{
  "hidden_size": 256,
  "num_key_value_heads": 2,
  "norm_place": "pre",
  "norm_eps": 1e-06,
  "positions": "rope",
  "qk_norm": false,
  "attn_scale": 0.0884,
  "init": "normal",
  "beta2": 0.98,
  "doc_mask": true
}
Each number is 200 + 20 x the weight over the matrix's rms, rounded and kept within 0 to 999. Layers, rows and columns count from 0.

# up: layer 2 MLP up, 512x256, rms 0.0485, rows 241-258, columns 0-127
# down: layer 2 MLP down (transposed), 512x256, rms 0.0462, rows 241-258, columns 0-127
# gate: layer 2 MLP gate, 512x256, rms 0.0515, rows 242-259, columns 0-127
up241,211,210,153,193,181,175,200,186,222,214,175,222,228,194,160,201,179,173,219,220,231,180,203,234,206,200,234,186,235,221,200,208,162,197,211,231,192,199,174,222,220,194,227,238,179,223,218,192,171,246,193,185,226,176,197,214,201,191,177,208,199,210,225,224,216,204,236,195,180,153,163,200,185,216,226,165,245,208,198,225,212,224,193,231,197,208,187,210,201,177,209,228,226,213,198,176,175,199,205,188,208,157,202,210,208,209,205,173,188,200,212,192,155,180,239,205,236,212,214,169,197,216,213,198,212,203,201,226
down241,212,182,203,216,208,182,164,200,215,230,210,202,206,224,160,198,218,227,213,172,183,210,225,227,165,169,181,227,193,219,203,237,167,197,205,220,214,209,188,208,231,181,210,213,196,154,210,218,204,200,147,184,196,224,210,141,226,224,167,170,214,226,186,210,204,224,203,181,183,226,228,239,196,230,207,219,146,181,182,226,226,163,205,194,229,209,216,146,198,196,211,201,181,217,239,177,214,227,206,216,175,213,194,180,173,236,199,219,195,182,191,234,170,182,204,208,223,203,176,198,211,180,185,179,197,204,178,190
gate242,206,178,222,247,212,199,179,201,174,183,170,199,183,184,196,205,233,201,192,193,189,215,190,196,171,213,176,195,181,205,220,228,202,216,206,168,195,202,205,200,207,213,230,208,176,190,167,219,220,207,194,157,210,224,202,193,192,208,177,156,193,209,235,149,233,201,208,191,160,211,195,205,198,204,215,209,188,190,224,236,221,192,150,213,184,200,215,221,195,211,211,188,209,191,208,201,212,215,199,203,147,175,219,207,236,201,193,184,224,196,207,233,219,211,183,198,197,188,229,182,203,190,188,222,175,197,227,193
up242,216,231,218,193,161,203,200,232,174,180,205,197,214,216,201,206,168,185,215,210,190,191,194,155,189,190,203,187,205,186,184,208,208,193,217,208,206,178,181,156,189,193,190,220,219,175,198,223,184,181,218,176,199,199,188,193,195,220,207,187,191,235,206,186,182,210,209,203,183,250,187,227,207,202,192,200,205,189,195,186,197,220,194,182,194,217,239,219,239,211,220,188,180,206,219,192,207,205,194,225,228,226,186,206,233,194,215,198,212,156,195,193,188,206,202,173,180,197,213,194,182,216,203,215,194,210,171,208
down242,204,165,201,255,183,234,192,194,172,192,187,220,190,200,181,191,208,205,184,199,158,195,183,221,194,202,174,206,198,174,205,168,188,240,180,198,190,176,206,213,179,200,207,211,172,207,155,236,221,175,240,189,212,204,170,195,223,232,180,163,210,201,207,183,197,206,214,185,180,231,188,228,178,213,183,220,214,194,215,208,223,207,182,197,190,196,182,196,219,221,218,172,175,207,222,217,232,176,225,206,183,190,195,197,182,184,196,171,190,189,208,192,198,209,185,199,219,174,224,189,216,200,197,231,183,179,180,175
gate243,209,174,220,185,163,178,229,182,219,186,197,186,171,195,213,214,195,187,174,221,183,203,213,148,204,182,193,207,209,179,177,183,169,240,187,188,196,195,206,215,201,224,205,230,228,214,197,218,218,189,246,185,230,193,190,199,185,200,161,202,207,197,216,208,224,190,208,196,171,255,200,198,175,181,161,213,224,206,209,206,218,200,177,187,228,202,205,202,192,198,205,191,232,204,170,151,211,195,207,175,203,181,228,224,205,177,222,209,217,124,208,197,230,190,170,172,212,175,206,196,211,235,177,217,197,175,247,202
up243,190,194,214,199,185,202,212,211,181,220,187,235,190,217,204,204,174,243,199,209,162,195,207,247,249,194,158,227,208,209,162,242,216,224,224,215,185,205,190,196,182,220,198,195,184,174,221,223,230,222,190,188,207,175,255,183,186,237,191,231,205,195,190,181,204,196,180,183,189,199,188,265,185,207,223,200,197,218,188,234,225,202,180,195,168,218,213,193,223,202,170,188,209,231,179,221,176,204,163,196,176,195,218,209,210,210,204,212,193,232,212,201,190,194,211,233,170,198,258,185,219,201,214,205,211,219,196,206
down243,171,165,235,205,189,167,254,202,212,243,191,223,207,210,183,208,184,204,175,192,212,190,208,188,199,194,185,228,210,178,203,216,172,238,234,193,187,234,252,200,201,212,171,231,230,181,219,212,183,205,218,219,243,176,248,227,209,213,195,253,191,200,229,183,201,198,176,176,205,201,176,239,205,175,193,210,198,216,232,192,233,181,214,174,197,204,218,220,231,207,200,201,189,221,189,170,189,223,227,191,197,191,205,216,202,194,204,189,234,186,192,203,208,214,210,210,187,183,200,215,199,218,193,228,226,181,220,233
gate244,258,211,200,188,208,179,182,213,234,178,214,193,199,196,185,195,198,160,226,167,222,188,172,189,199,186,228,172,178,213,226,166,209,210,200,175,196,185,203,179,212,193,192,196,215,191,195,194,197,204,180,190,222,177,199,187,193,207,184,220,176,177,206,209,209,237,218,208,154,204,207,167,180,164,200,175,183,195,200,237,214,229,247,213,184,200,212,224,198,195,203,220,226,189,202,183,202,208,179,173,184,180,209,188,224,219,210,193,196,176,205,182,164,202,205,178,195,188,197,219,185,227,159,216,192,194,196,176
up244,206,198,198,184,183,175,183,183,210,164,226,211,186,214,192,178,185,212,212,224,194,181,193,231,191,227,191,202,184,161,190,199,210,187,189,230,181,190,171,201,215,187,189,190,203,197,168,200,188,218,191,205,224,203,215,187,207,209,154,171,173,211,212,218,164,184,212,209,188,204,203,198,198,222,188,212,233,211,201,203,225,187,212,174,166,187,196,196,201,181,186,196,193,198,172,193,154,199,213,188,230,184,228,209,200,199,203,169,225,189,169,202,216,175,210,217,187,194,197,200,181,198,228,214,174,175,206,223
down244,220,184,209,198,217,236,175,206,181,224,225,206,161,173,182,190,212,232,186,150,154,214,209,158,208,172,197,188,194,215,206,205,185,236,226,145,194,194,208,189,134,197,219,174,200,210,205,208,212,192,202,202,181,210,214,225,220,217,193,181,198,192,212,188,219,192,215,186,187,194,217,205,155,171,186,221,190,214,201,228,196,214,201,196,239,206,214,191,196,217,238,213,196,222,222,190,209,209,175,192,197,206,202,184,202,157,211,193,172,188,183,212,207,195,205,190,213,186,199,215,202,194,191,190,230,175,177,196
gate245,214,169,209,245,227,243,232,203,196,222,192,220,203,192,207,205,220,233,189,223,201,211,181,181,212,204,217,193,157,186,166,186,216,235,198,216,167,208,203,212,192,214,209,180,202,232,222,178,181,233,235,163,227,207,184,214,205,204,229,162,224,189,196,180,234,206,197,196,213,176,195,228,195,187,210,198,188,224,226,222,235,230,183,157,180,157,205,181,207,182,236,203,175,186,161,192,162,190,196,159,168,207,198,193,225,194,203,190,190,193,199,215,179,199,200,188,171,187,205,171,232,205,218,200,208,184,222,206
up245,233,216,205,206,213,162,204,238,199,193,208,188,190,201,199,217,212,169,228,185,207,201,235,208,197,175,205,178,170,201,218,192,218,172,184,222,247,199,207,202,191,199,244,219,229,225,172,224,218,199,219,172,200,182,205,197,183,213,198,192,180,207,205,163,176,178,180,207,227,186,191,192,194,191,177,196,231,204,184,207,172,227,191,200,219,185,196,214,173,184,177,180,210,211,241,168,164,195,226,189,213,217,206,191,212,195,241,219,225,231,233,193,177,221,201,216,216,200,139,179,199,203,196,200,222,196,195,187
down245,208,205,198,175,186,174,144,187,217,176,234,185,170,222,222,205,208,194,201,208,209,175,204,190,247,190,202,196,227,247,218,195,157,203,159,199,225,168,221,203,235,178,201,182,206,222,201,227,225,177,175,215,177,187,183,161,204,196,194,188,183,207,190,190,212,234,207,177,194,188,182,204,208,210,181,192,160,191,227,200,201,188,229,223,226,222,211,245,201,235,215,175,206,190,192,210,171,202,198,194,218,176,242,222,165,172,212,176,211,215,202,205,246,192,220,194,185,196,214,233,174,186,170,150,202,220,204,204
gate246,203,159,219,200,201,215,227,204,212,172,212,216,230,225,196,201,178,191,193,205,220,204,200,227,216,210,195,186,193,234,195,216,190,228,188,225,159,224,195,184,215,214,201,194,241,205,213,199,187,212,205,174,218,188,204,206,197,173,199,195,180,220,164,195,191,218,184,177,230,200,191,199,187,202,184,211,161,184,179,190,231,198,198,187,212,186,212,187,176,217,213,180,181,168,237,196,200,187,210,206,187,179,219,166,163,209,197,186,215,182,180,196,219,202,184,212,225,228,225,156,218,198,195,204,199,180,199,234
up246,188,228,218,178,174,178,168,176,183,196,203,196,211,159,198,180,194,200,230,188,175,218,180,221,210,187,188,217,181,170,217,200,212,183,198,189,214,186,201,158,189,205,205,190,186,165,246,171,213,212,182,222,201,206,226,241,196,190,212,193,165,194,226,193,191,183,188,202,214,156,181,197,207,197,215,216,198,200,170,172,197,189,185,214,205,196,212,186,187,206,189,209,190,204,209,222,192,217,193,201,183,209,193,199,177,219,199,243,183,197,201,216,188,162,191,211,174,177,222,184,188,185,208,214,202,199,186,199
down246,222,162,217,228,228,208,189,189,173,207,228,191,184,220,180,203,205,180,190,201,214,215,211,200,190,188,176,233,223,203,192,189,178,178,208,203,213,208,226,204,245,222,209,169,185,202,182,211,182,195,192,214,211,209,187,196,166,222,214,209,179,185,178,184,226,192,221,211,186,216,220,233,169,207,192,191,196,231,206,217,191,185,190,212,153,206,188,201,168,177,200,143,186,201,212,192,200,176,249,202,181,186,172,215,206,217,199,168,217,192,224,207,229,218,184,200,184,216,178,172,202,229,146,231,197,209,243,225
gate247,200,171,233,196,157,195,204,190,234,185,255,206,206,207,170,230,204,222,199,255,226,192,221,173,178,197,233,178,200,225,207,205,232,186,175,192,209,178,196,173,213,179,233,226,170,197,172,209,186,217,216,186,244,234,189,219,190,179,216,165,182,233,187,225,208,195,178,224,211,221,190,150,206,210,196,166,226,206,196,199,212,228,211,218,150,207,218,206,153,208,205,176,191,155,214,224,229,206,197,190,195,221,244,185,223,189,204,209,201,195,219,204,198,208,193,230,217,180,206,164,208,160,206,225,241,219,234,225
up247,222,221,201,209,192,179,212,208,211,171,224,173,221,187,184,214,200,218,207,193,232,198,248,190,176,180,235,216,222,198,217,213,219,183,228,208,198,213,178,196,211,212,230,262,158,180,184,206,205,217,182,195,225,166,201,191,213,206,231,220,171,221,233,202,195,192,227,211,193,197,209,188,190,203,200,184,201,184,184,203,190,239,224,203,175,172,217,215,212,198,213,226,227,223,228,236,222,185,182,167,210,202,176,188,222,190,223,228,212,186,214,222,194,227,208,217,150,201,195,163,192,181,189,205,196,211,221,193
down247,176,222,194,207,212,202,204,206,165,215,165,170,170,209,202,215,212,207,206,160,157,196,207,199,227,215,186,229,230,170,177,186,181,211,220,215,198,188,179,214,199,257,178,210,213,172,201,207,189,204,199,243,199,175,207,202,226,179,185,202,248,181,209,176,151,217,198,191,197,223,200,248,221,171,199,237,164,195,199,201,229,202,192,174,235,185,171,170,214,201,180,221,216,212,161,198,207,207,196,222,184,180,163,202,186,194,180,170,212,220,186,167,191,213,182,182,218,193,170,215,204,220,190,161,212,169,204,179
gate248,189,194,179,181,184,228,203,199,226,222,200,198,219,188,219,200,201,211,145,200,218,176,240,198,219,170,188,219,187,206,203,220,205,198,206,192,182,199,186,217,198,201,173,175,166,207,194,208,228,209,194,206,213,196,217,220,231,186,189,208,201,213,214,193,205,185,193,195,218,183,185,197,189,204,194,206,226,189,221,203,193,195,185,165,213,198,208,214,205,173,215,167,229,202,155,240,177,178,202,226,221,204,217,251,238,171,193,190,185,189,206,204,199,179,214,210,211,185,193,202,182,217,183,210,173,192,200,223
up248,208,203,193,185,216,204,201,190,151,202,207,196,201,198,217,244,169,203,197,206,183,204,188,204,204,201,196,218,229,211,206,212,201,188,173,207,221,182,211,216,219,158,185,220,194,214,206,210,214,180,193,195,203,181,200,222,212,205,206,202,201,224,195,213,190,207,227,206,204,239,177,180,192,201,231,208,204,175,191,200,198,197,183,223,198,204,208,171,195,210,178,198,197,216,210,157,207,219,140,193,224,182,214,193,213,193,218,208,151,208,170,221,189,167,178,226,198,192,193,234,208,183,198,193,195,227,178,220
down248,182,228,195,200,197,231,199,166,187,221,207,212,226,181,193,198,185,206,214,191,181,199,200,213,211,185,184,203,196,233,206,220,230,234,169,197,174,166,163,220,206,156,168,217,198,224,203,192,174,169,189,207,234,193,194,169,205,194,204,167,180,236,216,205,235,210,208,189,202,228,191,176,199,225,186,208,172,201,232,219,214,164,202,207,211,208,189,210,179,167,188,206,170,196,172,152,178,221,186,186,199,179,200,228,228,206,213,216,166,180,192,197,212,175,188,186,205,174,196,197,180,200,189,240,195,205,192,199
gate249,192,193,178,201,191,214,189,222,227,212,196,199,171,221,199,195,179,216,192,175,190,171,190,188,169,160,226,188,203,192,173,203,220,204,217,187,198,189,188,175,203,180,220,191,191,197,176,205,191,208,201,173,190,198,215,199,186,200,202,204,185,180,203,186,220,217,189,219,184,184,186,182,197,230,203,176,188,163,165,196,175,190,199,191,177,233,178,179,226,205,191,164,197,209,205,180,208,167,232,169,204,143,223,203,227,186,214,193,195,146,214,207,185,200,198,181,220,220,197,199,215,170,216,216,207,187,202,206
up249,215,218,221,214,226,194,235,156,193,178,202,179,194,186,177,199,239,178,223,203,219,201,212,200,182,219,170,178,193,219,172,185,213,184,202,208,200,232,210,200,228,206,184,202,230,195,212,187,185,202,229,211,199,194,190,184,221,183,206,208,211,212,175,179,182,188,215,174,217,250,219,206,198,204,172,224,218,240,209,201,227,210,187,234,231,192,206,219,152,187,206,229,194,210,197,170,183,196,209,190,170,206,195,182,185,233,214,202,213,198,222,160,208,188,214,202,176,216,208,154,222,228,203,172,212,207,223,222
down249,218,236,219,236,204,215,179,190,221,202,217,192,238,211,187,204,192,204,221,178,243,186,195,226,183,214,185,244,192,205,187,190,187,187,181,188,224,266,265,196,248,196,188,202,206,172,219,186,190,186,220,190,210,243,190,208,214,189,205,221,187,195,187,204,226,181,198,188,234,199,197,227,214,187,177,231,212,206,212,205,209,184,175,233,239,202,205,238,172,189,202,206,187,200,213,191,189,262,222,182,190,182,214,205,148,229,216,207,190,205,229,174,203,196,209,193,190,217,194,190,212,207,206,166,199,199,207,221
gate250,202,179,199,193,191,170,185,195,204,164,223,217,245,201,205,192,191,163,230,180,235,204,185,170,236,229,178,193,215,211,169,163,190,199,219,256,201,209,222,197,185,223,231,178,226,228,199,200,214,196,224,199,202,182,160,183,174,200,202,220,195,203,204,205,193,212,195,195,198,191,187,189,178,162,181,172,192,229,206,212,209,232,203,202,195,215,168,216,215,212,220,221,172,215,211,214,172,216,233,220,186,173,199,204,179,183,205,164,196,188,197,177,190,214,191,212,198,213,224,193,186,237,184,204,198,193,209,230
up250,174,203,190,217,210,190,197,199,224,163,186,196,209,194,210,212,193,193,170,148,179,221,184,229,205,183,201,219,182,161,210,206,190,185,175,199,161,214,225,245,181,202,221,153,181,195,174,188,208,217,186,234,172,184,171,210,199,187,212,196,225,192,221,205,202,199,190,200,176,237,201,211,204,177,196,198,179,186,209,189,216,166,191,207,215,220,190,180,212,215,242,207,221,210,173,171,189,184,207,188,181,211,187,204,196,204,177,191,193,218,200,187,202,171,220,255,158,206,172,201,185,211,172,166,191,211,171,194
down250,267,207,180,184,198,214,199,223,196,176,214,220,177,204,222,196,222,215,196,180,165,179,223,192,170,191,184,168,165,222,217,192,202,171,216,207,207,171,257,167,226,173,201,197,198,217,235,252,206,219,211,222,218,203,202,207,212,171,217,159,192,201,202,200,201,180,212,191,181,244,254,190,209,173,203,162,201,198,222,177,152,178,203,187,182,208,204,182,204,199,187,218,199,201,192,195,196,164,218,186,215,168,225,191,193,207,176,183,173,202,204,202,212,207,146,195,183,204,231,202,196,183,222,225,206,188,234,171
gate251,243,176,216,208,190,194,211,202,227,201,196,205,216,199,193,198,188,216,184,237,203,187,166,215,226,149,159,175,205,242,191,213,202,217,176,183,203,207,193,205,183,193,207,199,185,198,205,188,174,174,212,197,170,226,225,227,215,200,228,199,187,194,209,150,207,217,206,204,175,221,209,232,216,214,196,209,202,169,226,177,197,224,205,244,193,230,220,172,203,214,197,182,170,182,174,184,230,197,166,212,192,231,218,206,208,182,185,215,217,182,238,240,212,210,198,216,193,200,185,189,238,198,199,205,209,220,225,193
up251,165,219,222,180,188,214,216,212,210,206,179,200,232,188,234,204,216,211,199,196,200,238,172,261,178,200,177,207,212,181,197,205,231,199,224,210,192,205,211,179,154,181,212,212,191,208,196,233,195,174,212,194,168,219,205,191,198,179,211,191,168,213,169,187,211,191,198,191,185,204,214,203,210,195,203,205,219,196,198,217,205,172,209,222,180,186,212,190,186,185,200,225,180,245,224,183,198,217,212,230,174,179,191,171,177,199,181,212,166,201,230,153,186,169,202,212,167,215,198,200,189,227,228,202,212,198,204,177
down251,187,201,196,170,191,163,215,195,186,203,238,205,205,203,170,204,224,202,199,193,239,190,173,208,193,213,185,199,169,209,174,157,215,197,197,217,203,241,274,226,244,204,206,158,201,235,190,186,200,173,202,183,212,232,203,234,219,174,237,183,189,142,166,162,221,180,208,222,181,200,194,172,203,192,237,189,198,204,181,211,194,206,213,254,167,183,204,194,184,210,197,164,208,229,206,226,222,156,218,210,205,205,216,209,215,202,191,173,223,204,207,231,231,196,219,194,227,187,192,215,186,190,213,217,173,195,201,191
gate252,214,197,170,202,199,170,204,187,221,197,187,229,191,162,160,173,174,189,213,205,201,210,184,199,223,194,257,216,192,232,219,191,189,180,194,222,243,181,195,183,178,192,224,183,213,178,218,180,175,206,195,175,227,192,210,204,230,202,203,198,218,168,248,191,210,188,196,193,198,169,195,217,214,220,178,197,233,217,235,221,194,208,210,217,179,188,183,205,192,198,195,231,236,202,205,188,227,212,189,172,208,198,238,196,195,196,197,208,192,213,188,189,201,177,190,172,250,205,247,223,202,172,210,224,214,201,218,178
up252,169,165,188,210,182,209,223,181,225,219,221,230,223,178,175,199,205,223,233,189,180,186,195,184,229,176,219,214,170,222,185,181,202,212,208,182,199,186,205,205,217,164,180,202,196,182,183,172,180,240,199,211,171,176,185,204,188,211,217,186,235,199,236,211,217,193,193,188,152,193,204,213,204,156,187,220,216,184,248,204,208,247,191,214,194,181,166,202,212,202,173,235,179,208,170,183,190,157,195,231,179,203,223,228,183,239,191,203,206,205,237,198,181,200,235,221,163,212,229,183,180,181,213,177,203,199,229,197
down252,207,256,171,208,246,214,189,193,170,195,185,204,187,200,195,182,175,188,180,186,207,187,173,214,177,206,189,199,203,217,201,247,216,211,207,183,196,193,115,192,153,225,188,179,181,215,218,231,194,168,191,211,201,227,235,215,214,202,225,191,191,187,191,169,196,207,208,202,220,185,161,181,208,203,213,210,229,160,166,163,205,177,202,164,209,225,204,203,194,214,209,188,192,175,165,212,236,225,194,196,191,193,196,198,230,203,186,204,170,195,203,225,192,211,192,157,232,201,222,194,215,178,200,164,178,228,198,199
gate253,239,178,246,209,201,188,173,212,226,185,186,190,182,167,202,198,185,207,210,167,214,211,188,186,173,184,173,193,193,230,207,187,198,216,197,204,175,198,200,168,191,210,205,202,210,219,241,198,240,225,194,215,181,230,181,211,214,164,197,204,167,201,225,196,196,199,196,181,197,215,196,219,198,198,191,205,192,182,199,217,200,231,193,218,213,217,231,181,187,202,224,196,219,205,197,207,206,202,182,171,227,216,194,222,212,215,198,213,228,219,214,235,241,211,184,187,205,156,193,205,197,209,192,232,201,201,212,213
up253,183,223,220,182,162,192,177,184,211,192,170,205,246,197,208,200,192,191,176,189,175,226,224,187,188,207,174,186,211,210,214,194,186,192,229,204,191,191,191,200,204,220,191,179,230,205,193,235,192,192,210,200,195,228,169,240,219,169,153,198,251,202,181,258,234,199,183,157,230,187,234,219,162,202,156,212,156,197,198,225,221,207,176,237,198,236,189,180,216,193,189,221,226,186,204,160,185,206,189,189,186,181,204,223,234,241,215,235,195,183,218,201,178,194,169,217,198,196,210,188,194,172,205,187,178,183,213,185
down253,188,229,153,209,205,232,246,240,189,203,152,183,173,228,200,205,179,179,161,201,211,160,214,237,226,195,211,219,224,195,198,189,230,195,167,213,196,202,147,195,187,213,205,231,155,215,178,185,169,192,206,233,205,183,242,217,208,202,168,191,178,244,214,233,159,188,198,202,198,188,188,202,180,177,208,206,211,213,165,175,163,213,239,197,197,177,209,233,188,206,154,199,207,203,201,216,171,189,200,188,184,205,199,195,217,172,205,195,203,214,160,224,209,193,228,232,190,220,173,179,198,216,185,203,203,198,222,181
gate254,236,227,166,222,213,169,192,200,166,202,193,216,180,164,192,182,219,192,195,220,218,209,212,218,234,189,244,200,208,224,182,210,194,197,193,200,204,196,219,213,201,237,203,191,233,187,227,224,186,206,205,203,221,200,196,208,221,181,179,210,165,182,202,178,208,242,255,179,209,217,206,187,210,201,222,172,232,191,207,238,216,196,180,165,202,209,204,224,200,177,223,174,242,170,200,223,248,198,171,151,209,181,179,214,210,196,182,141,196,195,174,193,233,219,224,211,197,201,192,181,208,217,176,193,205,217,223,157
up254,193,194,213,175,167,203,186,201,235,206,189,203,191,177,169,207,183,230,201,169,201,210,198,194,193,188,232,183,207,175,204,209,212,178,202,199,232,213,208,193,210,183,214,272,215,200,224,192,210,212,226,205,156,164,204,175,193,206,190,174,200,191,206,189,231,184,174,140,192,203,201,191,204,186,222,177,213,215,211,226,200,171,206,240,222,220,209,206,222,170,221,221,183,175,200,205,188,219,214,203,224,202,208,156,204,206,222,192,219,169,224,212,183,190,205,231,213,207,201,246,171,206,201,165,233,173,214,195
down254,153,187,204,173,182,202,229,174,254,196,201,212,221,233,190,229,198,170,206,157,208,192,215,204,176,200,178,176,209,227,199,179,193,201,191,199,173,155,229,205,214,225,169,211,198,191,199,191,180,184,219,182,198,144,189,226,197,191,222,205,201,178,191,212,220,206,193,204,177,198,197,203,181,218,171,190,196,199,199,181,196,190,188,196,139,211,182,199,227,225,198,201,194,211,204,180,171,197,207,223,197,227,202,163,173,199,213,208,197,199,223,215,228,171,207,201,229,205,231,200,204,208,181,180,199,203,182,247
gate255,204,188,201,228,223,223,225,229,193,220,191,206,193,199,212,229,212,207,184,208,167,151,187,201,170,203,177,212,189,178,210,220,198,216,202,166,187,202,187,198,227,190,170,168,176,207,223,195,214,190,207,216,199,227,176,190,207,203,174,178,231,198,183,175,209,213,215,216,174,229,203,184,164,170,239,211,203,194,214,207,203,199,200,191,224,253,215,183,197,187,244,194,226,188,202,224,223,209,185,201,217,190,225,213,180,184,204,197,187,199,198,199,214,195,197,211,206,183,199,188,217,205,175,201,202,208,249,221
up255,177,217,210,192,201,194,185,200,214,190,181,190,205,181,203,172,221,206,185,224,174,217,200,181,199,167,210,204,202,158,196,223,215,190,204,199,200,185,195,228,197,177,219,192,214,172,211,207,230,214,181,205,212,188,197,226,224,202,171,143,185,170,198,177,215,203,191,208,202,197,163,202,252,169,205,168,209,208,217,190,205,178,136,194,214,196,186,211,221,173,186,189,189,230,199,216,182,212,188,207,198,196,209,201,207,210,202,184,206,208,216,184,191,181,237,223,188,191,178,213,189,182,206,204,211,195,193,183
down255,185,211,162,213,191,197,226,186,173,216,167,193,191,161,187,205,196,216,217,189,176,202,227,180,182,187,194,174,178,209,216,212,205,179,153,228,186,161,169,193,223,185,180,213,163,207,214,211,194,180,218,215,195,221,171,233,199,230,193,187,197,234,203,213,186,206,220,194,184,199,216,225,195,194,215,204,224,208,195,229,162,209,188,252,227,244,188,211,188,187,224,180,219,227,188,217,201,235,195,205,211,189,218,193,214,188,209,205,200,196,206,203,220,201,203,208,207,190,212,229,201,189,187,191,172,197,215,239
gate256,246,206,194,236,200,178,225,240,186,168,194,216,159,225,220,221,214,190,226,188,202,254,202,201,204,180,182,219,204,171,225,140,160,201,212,246,187,186,208,204,191,201,195,243,199,186,212,211,239,218,215,217,209,217,194,172,201,212,226,214,203,195,197,206,201,191,194,256,207,214,222,192,194,166,167,187,150,229,216,209,212,217,165,202,205,178,184,181,198,206,232,227,227,178,241,195,211,201,189,185,232,173,270,248,167,210,175,199,228,198,218,222,184,223,168,220,196,213,199,200,193,211,227,194,265,202,191,181
up256,221,173,211,176,216,186,210,179,195,172,195,213,202,227,151,219,148,194,239,167,212,156,223,169,191,229,220,195,196,161,206,239,181,189,197,190,186,210,168,205,245,216,245,211,234,188,192,210,187,239,210,192,212,207,220,199,206,205,190,209,212,232,217,180,200,220,223,200,192,218,231,184,172,198,184,139,170,183,186,212,197,193,171,196,176,200,188,187,205,177,184,188,224,192,266,209,162,220,177,186,225,226,229,241,221,158,215,207,193,170,191,199,229,167,226,222,207,222,172,180,162,225,159,208,193,185,205,215
down256,186,200,200,212,203,190,227,169,238,195,172,184,205,197,183,204,261,191,206,183,215,198,229,175,198,187,177,141,214,212,150,222,177,199,179,193,201,202,251,202,216,198,242,176,213,166,217,226,226,175,190,169,195,184,199,223,199,161,203,226,204,158,174,181,184,199,200,229,196,210,214,177,191,239,217,194,215,276,169,199,206,215,183,200,171,209,189,186,192,223,179,206,220,211,199,178,231,263,212,189,207,203,155,198,206,233,171,170,198,193,196,151,212,177,202,220,192,241,153,213,193,205,196,207,229,204,181,223
gate257,234,184,194,212,182,217,201,183,188,197,164,189,178,222,176,234,214,205,250,187,181,175,207,233,213,179,177,178,215,195,202,207,190,191,201,205,212,204,218,206,189,191,225,200,191,216,214,208,158,165,213,224,192,222,214,234,176,195,202,189,162,170,225,209,183,209,197,221,179,217,198,189,197,216,189,223,220,234,195,192,159,201,183,208,200,187,188,204,198,190,153,194,182,178,192,177,188,190,174,177,212,187,216,185,227,211,190,214,215,178,217,198,208,216,204,226,176,201,212,204,189,192,208,236,144,200,242,247
up257,191,200,203,175,194,180,223,243,178,199,187,195,171,197,196,190,194,197,189,210,194,217,188,193,192,183,215,181,191,208,209,180,220,192,207,194,223,212,219,179,160,204,186,185,227,175,211,192,202,219,188,198,228,208,202,220,224,220,203,193,201,171,206,190,187,167,153,199,185,164,189,202,220,224,185,239,228,224,200,169,175,203,206,206,194,191,202,151,211,206,161,193,239,212,223,172,221,184,169,220,205,212,189,185,184,213,177,218,200,215,200,212,196,214,213,153,195,206,178,223,188,151,225,154,187,246,184,201
down257,202,180,194,198,219,186,172,140,211,198,223,180,209,181,164,171,210,195,199,192,238,190,181,191,167,177,217,185,219,215,214,203,222,211,201,185,210,226,186,198,234,212,219,194,186,179,179,191,209,163,188,192,203,168,203,193,205,228,176,216,192,198,185,160,228,189,216,221,207,224,201,200,196,195,228,142,222,186,180,211,231,213,212,183,193,205,164,159,219,216,196,191,214,220,211,223,206,164,192,207,232,200,177,209,184,188,227,189,160,188,213,181,191,172,192,177,177,205,212,228,183,195,177,184,226,187,210,203
gate258,198,213,236,240,207,190,167,194,160,178,198,237,198,223,177,202,161,196,215,198,168,211,165,176,213,215,230,225,242,230,226,194,177,220,241,214,187,193,213,183,182,206,193,214,200,183,174,253,221,203,172,173,147,190,193,201,205,188,227,208,177,223,204,221,171,239,221,163,176,207,203,231,201,212,219,172,216,178,196,197,148,253,210,157,201,161,208,214,187,174,202,216,214,224,203,233,187,185,193,181,234,194,202,187,179,171,225,184,197,189,209,204,172,197,186,174,191,173,194,182,181,225,206,183,221,234,212,215
up258,231,163,202,198,171,186,209,197,188,209,196,209,184,207,205,170,236,177,203,182,188,197,225,205,196,202,188,200,212,182,214,218,224,181,232,190,190,196,190,206,212,172,209,205,222,191,208,155,208,195,236,213,202,231,184,205,223,210,212,181,203,186,206,206,230,234,196,213,195,172,194,188,209,217,234,245,177,205,200,230,231,156,224,198,161,175,201,243,181,206,205,176,196,204,224,224,202,208,205,216,227,201,195,161,186,236,233,205,193,208,208,186,146,178,232,205,230,229,217,209,211,200,147,175,186,192,236,191
down258,158,208,179,185,200,211,218,204,231,178,193,195,222,177,225,218,177,196,221,207,213,174,156,199,207,229,194,209,243,211,167,187,207,197,184,242,204,161,217,187,249,198,207,195,167,207,242,204,149,255,164,196,165,151,192,170,191,210,206,214,220,181,189,212,197,224,235,189,191,201,195,210,227,178,211,170,186,195,205,164,216,218,189,179,215,187,195,210,190,179,211,170,165,198,176,209,190,171,237,202,193,173,193,225,208,173,189,188,187,207,218,217,205,202,179,199,207,187,230,203,162,190,207,170,238,186,178,201
gate259,245,224,236,187,191,161,205,201,207,203,174,183,211,184,172,242,195,216,246,223,194,176,202,178,186,211,194,186,216,223,178,191,201,172,216,214,215,190,193,249,203,198,246,215,201,191,200,242,175,232,196,189,170,229,186,187,207,199,226,218,154,180,221,156,211,178,190,187,159,158,206,155,257,139,203,175,252,196,251,204,198,229,197,198,206,206,196,186,166,190,183,196,167,175,227,198,228,204,214,196,192,175,198,176,205,224,219,202,189,180,239,200,210,177,211,199,246,206,249,201,183,187,184,207,180,221,249,247